config.toml
num_hidden_layers = 11
hidden_size = 448
num_attention_heads = 7
num_key_value_heads = 7
head_dim = 64
intermediate_size = 2688
vocab_size = 8192
hidden_act = "gelu"
norm = "layernorm"
norm_place = "pre"
norm_eps = 1e-06
positions = "learned"
qk_norm = false
attn_scale = 0.125
bias = "none"
tie_word_embeddings = false
parallel_block = true
init = "normal"
init_std_qkv = 0.0253
init_std_o = 0.00539
init_std_up = 0.0253
init_std_down = 0.00539
init_out_by_depth = true
optimizer = "soap_variant"
learning_rate = 0.0036
lr_mult_o = 1.02
beta1 = 0.95
beta2 = 0.95
lr_head = 0.00705
warmup_steps = 200
schedule = "wsd"
decay_fraction = 0.938
decay_shape = "linear"
final_lr_fraction = 0.0
batch_tokens = [131072, 262144, 524288, 1048576]
max_seq_len = 1024
doc_mask = true
train_tokens = 912200000
max_steps = 2331
dataset = "wikipedia_en"
Each number is 500 + 40 x the weight over its row's rms, rounded and kept within 0 to 999. Layers, rows and columns count from 0. Numbers have three digits each. The size before them is the row's rms in percent of the matrix's.

# up: layer 7 MLP up, 2688x448, rms 0.0808, rows 1034-1146, columns 168-223
# down: layer 7 MLP down (transposed), 2688x448, rms 0.0873, rows 1034-1145, columns 168-223
up1034 098:449417515518494559476490566523492465409534516504425458510513442507564551545531550541467427537439503486486527493422540502608501495465477489456563526532548564439500513524
down1034 096:501487551473490438456513496451501521428547567508596467482514565509380521521496473556558534540470457477551517522473555473445561516506538507423474457472507521503491504560
up1035 108:553561559440415504540427484486541474536539538514516400414569548455495543455553452557527475513471500481464466524470451532463510550537540500551513601476486446483486541462
down1035 113:565496482444438423515572487565491483532522505388572546488509536469517490526486603461540515477440527523534470498572518525532561452553504575496570506463513528494458439534
up1036 099:467493449503522486523505557562540487507451586469560520463548487497462537484452515485467552512507494493486520540532448485475484531436457529529507505462458496460466514514
down1036 098:440472442520588583534556510433549481464553496527496517483499418523502466542566541446445507559503514517492408533515490532484459530485514572543517523528551567513530458405
up1037 097:528468442423520495504563433484491425476509568468449470530454551539481539538500470436496493484551489497525454510448488510557488493441465520514467446491492545506476506524
down1037 098:497483497538526476434474506501491495510518452531536527508564508498605486512501527464523560539492431532480525466445513547480471462481520422512519551519457537440495542548
up1038 103:551484454476540506531530511544496540489560448542516442474502539456463487518513526469556466482523479510535548509482537508521527546630461489516477474526543508514474551502
down1038 104:536496509496486500455474434516474461540526485478500493537532505498582608467490530475470457517494513509476509485516483481480420558498518445452442505518545521579584456491
up1039 094:452474475586545558529479609550513511574494445527521566497450497499485515481514501514520471476507546548483547577431490433585499505521563529538535440472504497520564560561
down1039 096:471518491491521544477520486531546479562574507515564523492459518498510519535510584487522447507540459539485539574574507453492499420511525541463427543550506493428506476403
up1040 129:524521508537477485454457505555519405451420545506401528520548529531586577523561534523567550520465445457459490498545524469471507495480528553550494549478457449425513484499
down1040 133:462561514557542542490495455543542471476441487456466489505480483517560415466581527486565470423482465498511506471476509493469470502555567596480495570450486434543467497495
up1041 096:471541519559527520602612511542497536519494470540515461485557487474567506496548496451499420532456491550495469485524520447467511510511515432468486412487495529448437462529
down1041 093:514501460498473517490329432518551464488565498445509477515518528532443516496475522541538496480557580430530472485507504524515508538432503506526492616433479491497441544428
up1042 097:435511525469409470472456504558514537522469450499440470483501499504423473521460456562470416549513590551544505427507484477485483530503590469490494468435517511460437513498
down1042 082:477538559462531472530432475400411479468448451421552530535518506478458517489574519447523530468471441429515541511453465528479479523480506554527503566505500542540584541489
up1043 103:479475433527447471529557499500475507467522496487566482510538451499478529529499490505517512507514492539450532490545539443540482461553470428580470500482481500548493500515
down1043 104:463500511514514553509567548548572534513592471455496582480493441506493552470583474529507486471498510533535561545527488546510489516498570584484484489501465479422497563489
up1044 103:500483516448440465447501515506538542488460514421523476586442548506534504463517497614514417492562451513515559452393511554461513518486535510493518497484528418494565550526
down1044 109:515478480530563513495382541496530478456519527453619498490515525463460550491456496487473500500460484574524436555543498540508535595546496538467488545554442531517517557481
up1045 094:537513485448507439506550457537442525511442491475530476465557499497508534462529505474508530492539538556515470526523428459548461457478556528461517479530501532503532485467
down1045 090:505525504555448493505447566449496441509503459489520546494515489550401471480512580501489561522491542470521545505467538477515546483507477487447524596491534443489450547499
up1046 098:463539542522504591424475524517479594539500497538527492539576463442527574495566518509550530454461480478546472523487458499508574531426423475506554493468446470523551504525
down1046 092:482544530565519503479483454484553456445497492498523516526467514505427491532562512554500518511464459444494553612468446536537439563484531489498560473631501538558465492451
up1047 099:483522460537439493558516439515560452545486510502477478547592489560464496496482437564519435481478539518535461505506534475464534460457569459531542438586519512516433527439
down1047 080:512476547479573524455552533519455530505516540515523493506428473562430474497551513492479542501464493484452518449504512507503520508454445544504479499451488477477560520503
up1048 094:455421378451472545423475553489514513502556491553495447424461487425517441500466496549487526527517505427456520520517513502504534436467478478569535502435518487482458505476
down1048 090:476490599559502436492543483496530537460556504409515525504585539498499457467528466523429488419499457502496593530464532457571460514528498420540517502485484510555469475518
up1049 094:515512529450489511502506520516489490474441571511496500448540536491512507472467521467511482642529607492476548499539509497539488530545491533452498482449469451511494497511
down1049 097:483452451496532588562493468462482498551487454484525532524488430435569530452490494512534565481476486501547500450553504523460438607469517510463451519544515489493451517480
up1050 101:522487482581559483495475506414441536507505449508495456539544431479492459522451504493547490504509472459552548578432598522508505470511433531515508453553438505531546491493
down1050 101:472470467489491485494491440453528537501496540521520465499426461454433489471482405562450491494518494487469479569583479489501585470511506530459485483467542491476476568449
up1051 100:514402436581456469521554474531529472490567545485509564449538440471477550510473483519555482482507520456538464458510546473549489459493471462467432527525462573494589466549
down1051 109:488422495545568443510453494593497487530485468451519511506506492463528494479511538487448519486527507514540587578417516509442448554439562515491439404537523510543570521491
up1052 104:555504460480491531501598499470583496444531483490472458484526475538521522499507517468455560498558502555518596504512469436509442506458499484500571614489423530527466456533
down1052 110:517595446447437583496505529539493504472437481530530514525449543557546476451507505536494505508481478458504449464550531499462495544553537538499585489475511521511560580486
up1053 090:484515493478476500506481576526576468554485538547499546501475493450487502458428505493463462476474564457424551578545487473487569515496554475569592499465446478503482541533
down1053 090:497485447497530503572520539486481484459548548537479438486561405552470542550563509492509529479400489492568485460516420490510428488484424524445443449510496545521566404526
up1054 094:517496455452516484480516482529559489524465532477518418494506487567523548475465528482483459526537506538452456494476534554502439362478499510475499505537551510468511536460
down1054 094:545523583528491472510448464549508484519507487507458573452562467470441531521493485428470511512554507474480531529451460461535547524610518505550557522420452515565479506504
up1055 098:375505548490511499535428507510545466496515528432570509450484451499573571438510504499473439533527510499503529514454505543571561523523575472447517532434608454439501531490
down1055 090:566550516491435536489465498539413523488542518524459467504450559476477433542492528469477552501462509519475439470551538474503455428504403440491445559565442483523487484502
up1056 102:562501489438465492529460550489525530492549563549526455457529476474482539559487498439551542519499436518430474494487492414518452501529459470492553549590504519463576485495
down1056 095:532527448497493518459523493514536460535501513487484509496461539516521559433589558574480486447467510432438555489559518538473508505472502490471455577507527538537478433509
up1057 099:475467513502480428514471428444484517528445528503478523483512547544522483525473428517573507478458488513467487550492543442508507531460546524522483496477528571505563513581
down1057 099:477467442510497566487471644557468503465584473493486474462529506478532494580515485574463509536516504564452425503588484527500461406474527485448546525474506480539537503395
up1058 105:525528489478544440475500523427532581543471469502446460478534491548562539501501459568446496480464562513459394455527597474557538473524443531477528528477479487545520464484
down1058 116:547518413472461490481475502556562411453500490496557508447480548482537490607455499485439586523510539455433529521455455538424459503454469496517526534521564592494475500488
up1059 089:513519531494531503511475539520496465517538488520578468496516464417498540516531443465546494510523472508539555465519544508535501464576535500475497436606553492496521524534
down1059 088:471420489545432488522436493481494463490533602482480493539480544564420522524519493578436484462580468527469458440441530472459471510439437525504513516447468476531506445499
up1060 096:510443453445514567530516458528482517461558517513503506497597544500552490496517511511461543545551443489417539450538480521601467554454535433496524521430546459543506544559
down1060 100:471617483521433515532527553458545451515519500470522544532504482452455477510501495527512447533582542509479432531444563482487489484518533583463437471461521534567463513544
up1061 106:546544446521533522492484521562575534468494512543516514506504490470476592513518455547553569493514537531511477492462491474470468440527447478494532580542515434520486518494
down1061 112:530557512447558555526464529469506515579511418494498484534479523517470479523467529513536545547534512500513478453521478491504512474472534533511531510536526514526497471384
up1062 099:478472526497488435473508478434520459510552428480445512548434497467550468508430403555507516477461476473563484576505518507520520564440464530451480536520454508535530522554
down1062 092:532509558541458550537451477576438452491495490546495502592551511547493467529502549568503537507523507518428495492371510546487488477509502468511513526524509447517508409506
up1063 092:485626455454480434484531518464556494450445453531511387551548531516478536503558500575481565476537528492537451487477534469507468539499561497482496531527497422512535532457
down1063 095:534452517525463542472502529570490503526566529425532548531511476534498511525481404403566456528506484504473566543551517540460517472447472505459460494537502520568535519588
up1064 104:527502454500525512469488435437498419486508457443572532533413448464543512458464513472554547496469546526517533521565501532565499487454407460460410475593498551486448570538
down1064 087:429453567484496528495543547522522580513529515487433456486537535468477535480543523491460475533571467444500548508435508507493497535553484481487595480417516447520444491442
up1065 104:482455492506455595497540483544508499437530546457520436581459553418495455519441476512476468500457428490448607469539481456449467599513479481453494525545540459553436504475
down1065 107:525458469509540542593563440530500522573519429483603524465550567474530540475516498563450492548495571427481502553498498484493470466537524575534456570476523542524470437510
up1066 099:592494528473546566450498550424459502439500398476501522487520514495514461475512478497468441497514477524471489548495545497455491514468502544537491466490452509482536513464
down1066 101:494515464473489505444534510593525554517480501560517523467438543529488536490504547549464512501401484439520470507575442499477497478527444455528528459500484539529586452524
up1067 095:507469524555450439484426471477462492516459500466504510495569569522505474506476479418460490574494532485471484499573508476508462485486501510469493553503496534434460565479
down1067 087:529502493464510512527494498458530564486532518471517531512435508476506504433523566564528531465530511567530510473498531492531500490440440471446515476472498559524466369563
up1068 098:546525413528525490508447423495561523518465505459500457546527514506532544514457522548460496433436501529473474521497512518481495464440517513462563548553496493480513522525
down1068 092:467465541541477584582606588478375517528537485518513499523462499459527478521511502543548494499563491478511560503488461465480513494476470541480508423511491490454486383473
up1069 111:530469531492433528449491564516544415586449526510508519495504492548495512591480501578477564558590502451545494486488477506488522493499481447480429471526515465466509474557
down1069 116:484516496473441427546464430567498532450571526513469515594470488440560454455459511539449455490500505526467554490536519488525499446455505475567506517546436456522538507469
up1070 104:520528529504520493501472458536520493477430538521465488494509447456507509568505470408475541492518520524504505483488516477491518500518601423510520559514521476491484481508
down1070 109:554516517502569455449481536513441549413579571488455486584401478532513397544496509519521500546556512509510504539537526483459513435494455485507557444545507512492501479469
up1071 111:482542539432571440545557501547555520459467477518522503488509431568495484543455463422511505533535494526537503501496500473527406526509433511468522470482499479584474411430
down1071 104:548438482550416497469407534466476478575482532448536497557516578487448467426577523521518490451496491529448506515452546519419521498528582465500478589511522520456502565574
up1072 096:485538536463483527570522487490504525486492555426540437573498549522570486514501505495564466481451519537532467562473434471494478488485519397550514553592509479450447552447
down1072 086:534488399465556586503543544477531480437556544558494452494503460543434454556466461541554461499476547540486559454484492429499468581457518544464469504450457498537565523518
up1073 091:499487508445587502521548463410545498520537473436489490557462503515489514454545440455467519473481499454521465545460534471487512484546537473500434588590484471540546531537
down1073 085:595565509499438452518474525548520499578539550533412537494562481502480462478526485492496527469470563487533498516570497586536519530447534485509583486428484478493474462504
up1074 105:511483578479496513415520487535533460497457470534463441522562473468566539507435402497418520544496498500467545538476594512493497511471504489524504500464496526544508574451
down1074 102:555527514493544501463412473470483529529563469457532499586513511512474519544568529456549459563538547505487478579506546485484464484532438449488535516520478529439495491525
up1075 102:451545520542512481475550543512554489546548495493396518441482552541458555451460497444535505453489416455514487546433504431499551516442489497508442507490511562518576514552
down1075 108:525482517513535579578475462467511507519432412534486486475547545548565450534488483455499534479533582498456517457476543552491439572507540523521531514556558426560543481502
up1076 099:545500554519502491422510466418549511503475540541514457464497555546561511544454533544509456537460425486494426441459501534495541472501422511527585512475541526443487479483
down1076 101:521451491550565536457463503464416472543472457507447505498525509469531504544499551479481564429543517583526491567481524523506532504526510526532454491512531540559436466520
up1077 093:501454527515551504513522492512461485493495495497483535500496566567530541578508524512581582505472532416496534498419517477495484494454463545467574525482440475533494547480
down1077 095:504579509417435512503520520484498508547463561517540497553521500536503450514493482488501510500594446573531523531536466501536434467577490502500465457533506497508552463472
up1078 106:567522537522509463421460515495525508558515441455507505486492507497439507535487490445462502540495446478518548433550472436461548506503510462513516497459460587483549488505
down1078 097:524500477464553469532488514495506546495468543575464532499500479473581440470571455584438495455557519499459447560551541519481525474552460510507536446529518424499461545461
up1079 097:475505453446494416517442512540549527541533505531565500462486519472517478514467544462415574496502566552472499514469516530523534537511472539554538566557485534503499476509
down1079 096:512521505486504526533599488512539557471519547511457481488513563563515465492607427546544448484462454536543459470519457507532557446506476503461482448441493508501498515475
up1080 088:482503407502518512488515562514540520593488510450478470542522474546528437534501482547470439490547537529482510587425504551477491479559483517497570539496421544498525524490
down1080 093:504459462501427506531472443454467444453485472479532534517468570547464627554491500514535499551510413502526507475571513483441543538492487519506470475447513534460490539474
up1081 087:537474433517502485483519517467545509485514493420571474536538410536605535448437519483467391427454456516474577465516493520461529491546445502588503489502524491534449501506
down1081 097:490464628554422490508418487508445496498424459524473530489505507495499442531504448532481475497478459490468472512426508527570499556502507502468500497521452504479470570493
up1082 092:537508571545507471519493428447502530568511461505458520490539488472448457473494569527518435528439498485517529539509457525504522492480439478450518512506450488514471476461
down1082 091:509468460480459456523526561523474471406529509536521562541457510488489502507450491460511519500486499457483491498511528482461526485486561474481467489522521535525535529521
up1083 101:459477480479510510498480523490424510568531551502512453589450501498525410492523472483518527476568531481475499471462554478508490509422544530500503482497518470576442540460
down1083 108:558537491568452510568557494499527532492471475496521497534512475530586559527538483508509523502435504549516530543488520455511479508477519450547476450551401419492439496544
up1084 097:486533460475468562535459540477463478457542546523445518470446543537499530581497430483494459499486489485445530457487543520451575448514495499506497556500554456502499488529
down1084 105:524449554492507504640536417540503531493476453544512524468494484490470460518453494548469531548534440485608471463505576445471477557529480469549404524446462519521471433475
up1085 097:529497463526492477421510519420512526479426433498480533546458477481537463486461533490503564484465507520562432518512466484510477553552464522465477498455499470454473523469
down1085 102:503550582460432476521463534490549435454504487461491469479480537610496488583574486485451478520550535467458521451494511528563457472484527536551545525522490512521497499477
up1086 113:499498515482498496455502511520507472424471515503474515488443455535534503545488518525462444567493502505519543494542446491555523507525462484507578556516418464531428490545
down1086 110:480508468433543555474517512521518525441458447449543485499516486513500496413566469465578554538542453549516488553477560547488470502454494518546429491537484466456495505510
up1087 094:534480478450510567430557529497537484484469473453515523477523463461509421546445583437547518500476485519485476526560497557487490440528531607508569457527443418527492473469
down1087 100:513503551461568471503575512545472560475538475515466433440514500522526510599445473585509462532492536528442542510442506475547555523523461447557501586474489501496626507507
up1088 111:584478525481457513515489489508496535481512475498508475518537594469519494505482417510522514497457481411451450550472468491479436496494505482608487574579482502468551532570
down1088 110:483517501438470528409501536508529500502502541531525520489511475483524487534506509431534545483520543535427445501518551502572509514555538430450503519489527534517487553583
up1089 104:522448529454496476450493504563471540448504510463427531357483525499486497474469414534471524487464518490520510495502551451527474538490492541510502502428468469483533543508
down1089 106:493507553488537480549548545362471474553563523546504540491516494509472545448508522544512567475498502432467502516585452428506530541522522512482509510449468473442389487480
up1090 103:527492547488519477465488551564412512439487528495493589506534551468468399561537498511477472468375502485457443460575507528468488519543528468549406454540465504492450500591
down1090 098:497496446479497488526461478465503508572496533490468448446516495538514528449486471428580544503600460444508499544485499436489500504507559466465609509507495556495524510465
up1091 099:465535555505485454473502537519528434514472448477494446497523456571467519533454570552430537451526520508430473496499538485533474424526476425480565462531566431512577497489
down1091 095:637532489517437531478465564562481539493480519496521544510465524486508533543503517457459520506482476513510513527444556534438513520478450533449465489483538528472514499477
up1092 094:536533374529517495525484507548479471564532513516520504433501524430478427532474503437495507488515491445434464540508510519442506511484515458501501487469464475546545523433
down1092 093:486451550471518491537528469451479479455441560508525474500456503484419569506557474469499563452560469510514547497526510528537448557504543538547469510526497517535501497553
up1093 095:486472534546483536529554503496435527471477481495501505513516536481537473545475516493488500501514552511553533453533511517472476445544539462483559527461503523482452538512
down1093 098:531534527513500429512490468565469482540540464492432497520417508527509488500486463513503504505517467549494528563490464488494474532484390565447481471536514529441512439491
up1094 091:494439487500459607509571503470496492461516512543550451472479595500491505492423437471485529480504522454473534509432487523499476413527491523550548416560460442403577453434
down1094 103:456546376490459468566516534512523506495445527519465582474475570487561526557509454420415519486482503506537559574566447521465471515485509548475504469558522468531540527490
up1095 103:586546544595434529538496532443528514502476458503457543557436499488466549506456523480538521606497446485447604512571489470539496533502513545448474525506547474513442437527
down1095 106:549481524527515409505525499592537415422512492510517443436449442553499477515547473532518474486509614560512484463459618480510490452527483461556551515455467474520526560540
up1096 103:503478465473493410462411494593443475530477473445454527529458474504463453466571547515502486475508542491485489547491453447517473456470485440557455565490549535454576535461
down1096 111:492553523529463510568580475511451412442446527445522516495503411517521503429490498513480496548509573474513521447494507505482604458501544529479523496503499536513419468454
up1097 104:502486544539491504512527450518537408591518518489421540459451459468496556498563459473496488489422444413567512422537577508523444474499514478539565453449486525497489449541
down1097 106:456537487493533512503434484516466513509489514515499442541492402509531541483439514434512501491560491548490543500477521520518512478496449468489442621494532491473537538523
up1098 093:445465551473504557502471496423443589563459516516533483502563456572506476520470480505517549478472432490502461456526440486502465526463492429556496531506454500423462418522
down1098 096:490556496494528495569559535560551475533476490531512516486467496521511550515461519506452483486547533467465461444445471467539505527533475554447477550519504561581513526534
up1099 087:485581482432557562498561532506538463560492544517542443501460465508539514527495547523482609519516560464523535546519483480572589453473491490473574496541457453488532549463
down1099 085:492461528550417456541479455540563505508524471499490507459548510507530478525488481419523477525518526556461509532551571507466509554530523533554396469543500579504544501560
up1100 093:572528519478439482475498534522493527524503496547534492521488521467417486531491472529529481526485496505506462500460561506447500511527466478501495515454515529484468442459
down1100 096:439504537574570529568510416491569503473472472463506490445473464501556427447491520497419469502525474508489592511547476561453513472468520449519533462492518446445492543524
up1101 094:533513476537580455485463570513446512496520475512476509492462537478476509435549459518562430499428456472537457466493584502523515502493497452466466559590566532462493502517
down1101 082:507479521464536565506482484462550520499528503482582558522467501525549484511496487498523449547511529502488503496458476473492524561510530518499522541474532538491587408544
up1102 088:513543536497550449481524418553531506534515569471468514536580498525478504446531495505467611525492496532494529505539486549538554512440481536477506514559532463444530538420
down1102 091:535528535511471527493503514480460517463502462505468425503446521513514500510514479552512486413562562541463471586550560445488433400530491420520505405465529507528501492542
up1103 093:469418525560469518508534516519458482506466490529508498492498485432428555522559519542442564523475508470516416484556525469503550583443415517403514501555529498479509532500
down1103 095:548526504538570528494500511517541499550511487497489501459530492549480500447443463491558429498513539546519557505372501505525532420534535496491429565499484503485503515493
up1104 103:453526469494419515542494602522471505457540477416532491494480482546502461544557533539476564455492531485546454528544438513529512451536506485467492519510547504485566444488
down1104 103:518450564494543562472518442463539504570520502458496542509507523451530528582485529429474531548519512477508512436517476465422544511502465505557546517515448528505481438470
up1105 101:520482493569439470525521556467478515568510558465461556521523529507523446500470478500536512531450521538544509546537515454493491484504466544623462514482491484507533528582
down1105 111:444535548461580538553552524559526453569458532466616518456477492491435499529564526545573441541516512474484512502533488517520487468474532519516519527501489571549461470469
up1106 102:430530521511514551416503485481470479445509574428440526522500498437449563506591513466431456511549524537470521486485483494512523463488489469584516384552512531533499487483
down1106 107:470460468450494509506530543492520514439524447514534490479509504490512481513528457545514517519400480508520516470433422526531537560579591527499467535466512449460477572562
up1107 102:509574492524407543587491552537488556502498493390604558550490553516520502485573491416446409524533491470491562506519476500517465484496484509496541459497504494521550489543
down1107 097:509418521466565528494543500474583460503446509501394464562521468523454533470456440521541530444461534514542498453445510446500498544513537522442534582462519506521430595515
up1108 099:465480517598475507552435532481537478503542512449494483497503531525495427406481535535496496536519538457517424501487502462517503503470460422456528459477489477528474523427
down1108 102:533557474401513536482529508532466498455491509512473480511495572475436630527496503496480504481510507508468552462457529525507511573516571537551423528494448485507552489453
up1109 097:515486491454498501528443523501564515488455467482486379511518461478526432486523473439519442509498486439497551467433483545465505509492432465497486519574526562503474528515
down1109 101:544529449450440529539489576454498564520498494525553561552453535487505538577401539513501521470550488495519533457434518542535535439478492510516487520492450503477445473490
up1110 106:492550541499516572502491525508487547434537521468509435514450541497497505478478525487480419525481571533541547461497533525499479451533376533525494453544499482499540439496
down1110 109:540475429542483444458501553479500531466626480542487521515555477534488504510500481519583508505448535483508545575465489430426485486504456558492583489484554501532487477525
up1111 095:546569535489538460486458533538466518487457540462558430472509491490495440517533472487463496544484544466521485444488525520509501543443483526596506526608548474551452536468
down1111 102:498448536542449520574604417460558479482541539498498568436510538474480469525486531565468511461553524493461537427474527421523488437513557468485511494443453435502581490496
up1112 102:479486463470443522465529526511572561533476490474487476593484485509508419516571572501502583565527540442519509422496481474461493494437495492517437530492513459539503517493
down1112 104:551534529501498472449472544505412491403500457511537532464473473461526561545447448559514467501498512494599475527526508477528462465515482440490532445523450561463439507504
up1113 094:479494550443528534542538529519511508448422470391533551527483531471587455416505502488557522502459497513521531512449492467502473499514531507440497426496471512484535499512
down1113 095:547499538593459491531521505468530520539513509561487450502526492566488496517561521478512487436547518491378481509570498498495514491527496521496575544504519521547514494552
up1114 102:499476487498471522507471481427536560497453512518452532608512437527418576520485586554558562439538451511482489528584450486520525496496433462576524482532477461463465492465
down1114 099:536566561548556502497493486493546529529496481556483500502488504542460449527536498485536491519521560500478577407504452523505573532571580472411473462416557456542541512487
up1115 100:474472517469561515484472484424522550477480424474450471554510557558497551477548443469473492476536440466462478443517506543489529592466539493435532482571492508435503468462
down1115 098:528495475491482464529553494487485504504531538548480496547466464468528485502510627527514482490530472520497575538478522452495575475560530481492496552494502482510473538541
up1116 102:552451516505565451442519453443423551439498446499479457470497412517522451515486465515523568537507474493454484418517482468507504437567500502500515550513532455431526515489
down1116 106:428542520580507514447434523561564539493489538462451477434490536515510503486522472510425495499481483534486525456442461466489517531482537545559457437489441499489508507466
up1117 068:559606490460511481444548496489475522474515497481437575541455467462517516516526518477462492433490544527376512432533559484556489501456460470437493481550484532514511484431
down1117 096:464472515516427484558467506485518518509439503547531398504518515448503486450477494436560494520436458513583485577442505500458465549536507498460540425553517496445534509485
up1118 099:466515532528557476521475456518532460500483518510574532488465481491515453482509530477531459509379435445478466558505558520480488622427557456500404502534500520531513503424
down1118 099:555497558498426478482385554536505497454507403489481489500510543488489457538505526541494528495513553494443520496540540530583533466477529485504518504487497461562471538497
up1119 101:492509461492439507500485486432600446462429431473438554534468452495469514548473539493530541514508462491527419511492447382540524534541529494526588519515492527541523525537
down1119 105:531515533463523506472442502501516612604482511483502570495508454536516499531582485515495588487552538529505510456486557456503480473455524459441479534423540544500450491552
up1120 096:449481507525557468446560449507496500487423508514558516520534467555406517494522475572518471472558478441536502462493506425470527510576503407450500497482588509435527472501
down1120 103:531577452507490544569485538464437576513533512529482495537380470516520500548423542477490571512462466541487559519492510453481516416556509486507574512508415523439510521448
up1121 115:485487526417543419483527477527538459437566541477511496474507496478520455559413491460500465478465502478501464464505502495503475506507498540519471549518547474527516536518
down1121 110:492543509461509514478551522522491505544506505536474499502502478413480598490498545455533543536489488434561524471564472559438502471489564493481505503458509516543498443483
up1122 100:491488569519589519516532473498489499446500483536502558500571530487443486504517519540543430475562577534524504548503562524516499488506462502469500463469582493496587554491
down1122 082:591399507519456506491552566479530463543523554475503481579461549505456471547473507491519503467460420515498513486456420469453526479448471507524490466537459444522424514494
up1123 099:485496513419504534480471457564478497435477485466543578571462488463453479511488477511509530586517530415442529487481473489538491511475475523512467467520596543521501510482
down1123 097:481561473561519573507532566544541499616504519573559461464507515511484537490489398513497432414502472518557425514559477442462510513515536498498456534501483480452541545481
up1124 098:520513501499494506556507572460539521539510412540542577434493470556495632482481470492543542470551470534451535548485478534471475481574479500476439587548537532536531507536
down1124 104:486539500542475469456564433519411406525478505543537491510506528456491488466406491535466493555539513425453493545515499434480462487483523476468469447456452537478504487511
up1125 100:462487484474495528512492489455507452426482430490439563476491521486434533456441540486486574469511459500493551484434514494536561461529470587467493571456477494528458488495
down1125 107:412528513558528499499422504491500563514481521593484514465506537551471501484470548454504468446474492540398459520498522485499509543490495459494482447495537537525499488547
up1126 092:474456516484521540465486537433450539481517466420492546490477529559416514485452561495547510548533499496494556556477479502508594480513554481496504417438488498506447512520
down1126 095:484534526496468496504479536518568472583507485550466474526547501505641503496521489515454528583477420522504493479530481463470495489439503541498452565488514577462453510534
up1127 097:513488462461513467514510518532472488451426560471487515462482566464524469450470486508480580472506565496496475518518537467477549479521481481493548510506486515508544575498
down1127 101:502547512490484485590424461542516455515543586456533415477590494511385497520443538496560503490548449518556458580475534497527511485476506582576488496475486484510500499523
up1128 097:488454541502515526467555518569523590526545532505506504521548508397526536449491485488572510455508475533503453456563517514519512493534465462462554519509483438431518431458
down1128 098:532481542500497392476386490583456415419476474492511602493466515612491467496576468507439498407490537482456488480439468456535408463493504458521492483576526500501457533547
up1129 108:516535411513490470487477476505476388464529482420543457547396511495407507504477557477537526479430463444490512579558402449521533438525501518469499490514517490526506438488
down1129 108:479473539425495526441501504531508506429485494525518515452560476516498521517537485498426475504485460509502488438469542439502476468466542486448489531510461471506537497566
up1130 102:529488512452540467441474527537509472518518453470564549495430517487474466510503481500434530481502460458513446431471529473542473541522496515445499407553524490512495408481
down1130 079:479534458474522548489607460469500494482559606523493544491540537482461538522490461484583487491464516551489461495511490521511559499419407490478480530494571508542539500495
up1131 110:462409485527500458484561516507465512468517558511474498499432504485434492498489462491505513552513398525536463514510491436488502541476475475469463518460449417540490443504
down1131 110:496506426553539476507571514564490488536481498526456561565492471547566565486432539560569454487477536544524500478544516612530513542459470567500550460518590455535543502483
up1132 105:507500465480475517500553506474483501542542523557561504421496498449449521470489503510440484432522542523473511516516481423549558483491516448568465479565532486455534585538
down1132 109:476526533555483507497486469537542505530476458510463514524509487508542460514534519574542474583452471520498509468479557578510463500541520497476523542433466526534501463456
up1133 113:513475516486508534519496496537460487503515472503449565576572511452505512573534442477521519481477511509484582495511508510468470456519483499513505460484487504480519506529
down1133 101:409528554450531478517428532496508499576464524530471510504481596492510482490497577476470510530522535516486462410540429510565504527531591558494496556477463505534550504468
up1134 109:537480455503507457449513486530546498530474511473477451439441489448547472514483539518506494525447526554464516465450539544543446513428473475527549491504476381420586468470
down1134 111:530491539472541507558542523483471524544475475512457482578470450545506489503529493455489553549542505456501528495523452506454527522494478465490444526540563518465511453495
up1135 099:524347510521525475458497495510510497484445526535520545513416537545517501495519527539521566530555482495515480541527519478481489524484434495526461521438506519503525430535
down1135 101:514567515482506510470538507533423507485595444523428537477496419521517509529543585464403463466552510520440529487524528525462425440523465546500527449547473517503490463540
up1136 124:497473517423508532491516536445511444433555547500504483432541479467497453484543558563501503502480492483523495496505432464503502508493534566483568537448517493392505468485
down1136 109:444475477544522487550572497436490522486527495424564493514602502536517520554526520520397550501513505478575510444513468495558459544503508512454491535468503571546483515497
up1137 096:471492506495462508521449490515529453506535470492478459401458580462448498442533511512552413522466520502498520511517493506522512532518500473500519503427492565387489446509
down1137 100:497542557534461507449460451518560516523513505561539509520523444525488523473506536468445498442495409491489511548484527558556423423431544524508457478525555489558542596487
up1138 062:519525515496518474459500520479469494475364492456574472488487455444482513469468511477533513405528483451381428512506538489490485512498496501485546524552479467566568576423
down1138 074:500473511468522497496468499517493457445576543568453494478510527454491482432490496482462444496506513517528482508442471436537541426480498486474483440529503525413464455503
up1139 106:456554480483510523451549544501522600485460510523429483526496452503475579560445501527550433514484545523499478455533481488499545486521474487489526493413514488489516455511
down1139 095:535534523476491516460515518495503424511587487552576580516516472506492439452447504483468547480492427517459528520515523514484544476582511500539502547478519530521522509538
up1140 098:553459513497535504500450501491537482505493580505411555544547446433512500487442470515513514506574418484472590478406478493488474526461532523498504512491463599526454501548
down1140 095:474534501426519498526492455520502466544511428543546450510498496542423519520555497457553536510448552448546503507534438462578487573550517477494507527509534424509573534517
up1141 106:452495501431474510563480500479529431514475437489494515494510580533482518541484480524450544431491457500505565467523462506410462443517427492488504536478557519565538582522
down1141 104:483458448542466467444518524584462484491493531517567457534501456442502552502483491488529508564523440546548395558499546483505505471461534546476492464515511441525540439435
up1142 101:540468554580538470525491617507486540517486561466498517535501463488511494523551479521493512466455439460517462426452478443509526480538454489525546493502594511419485462530
down1142 095:517552539527537471509470429481497502540454483501458493513557532467555552600517420519446494464516584539475529539574493434514575486482585536548445515534432475538512541560
up1143 113:579516434503490485464497570518581494457522462421550491504556518472526537463464551485471503495510471493518529561503463469472504538478452448556512488490536548531506432474
down1143 115:456546574459458552504489471446467515562523437555502465496484461513544517531576502464514517479491538454504398481451450511477562479566557524456491488472540512504541493489
up1144 101:449477518413508497547446508511501492531453514501547452559494527536515540531486397464490546487536549487531525484535463516433487532461564506477494427498496532552466492495
down1144 108:559512541510546510446487559547508546530446539520432448482553543560519501480460495533518451504470506565486541511570556475524510468569482598510500504505439520436512475533
up1145 094:481514492493509490543531433509555444451480523549487459521593569531430432510478502501473528495469520572561506519508557554509462515534548525518552578518441401484511478547
down1145 095:555488478495524505545485524571457532490517467507432500476410485504501568519541528492496443493563476468377485549531477481432494488493445514511518497498567570523521508490
up1146 105:504571486451442533531495495592483491493529544501512521436449485464503519451501464533491504491471535549475450469509436511547453503525429462539533503541568567489493481501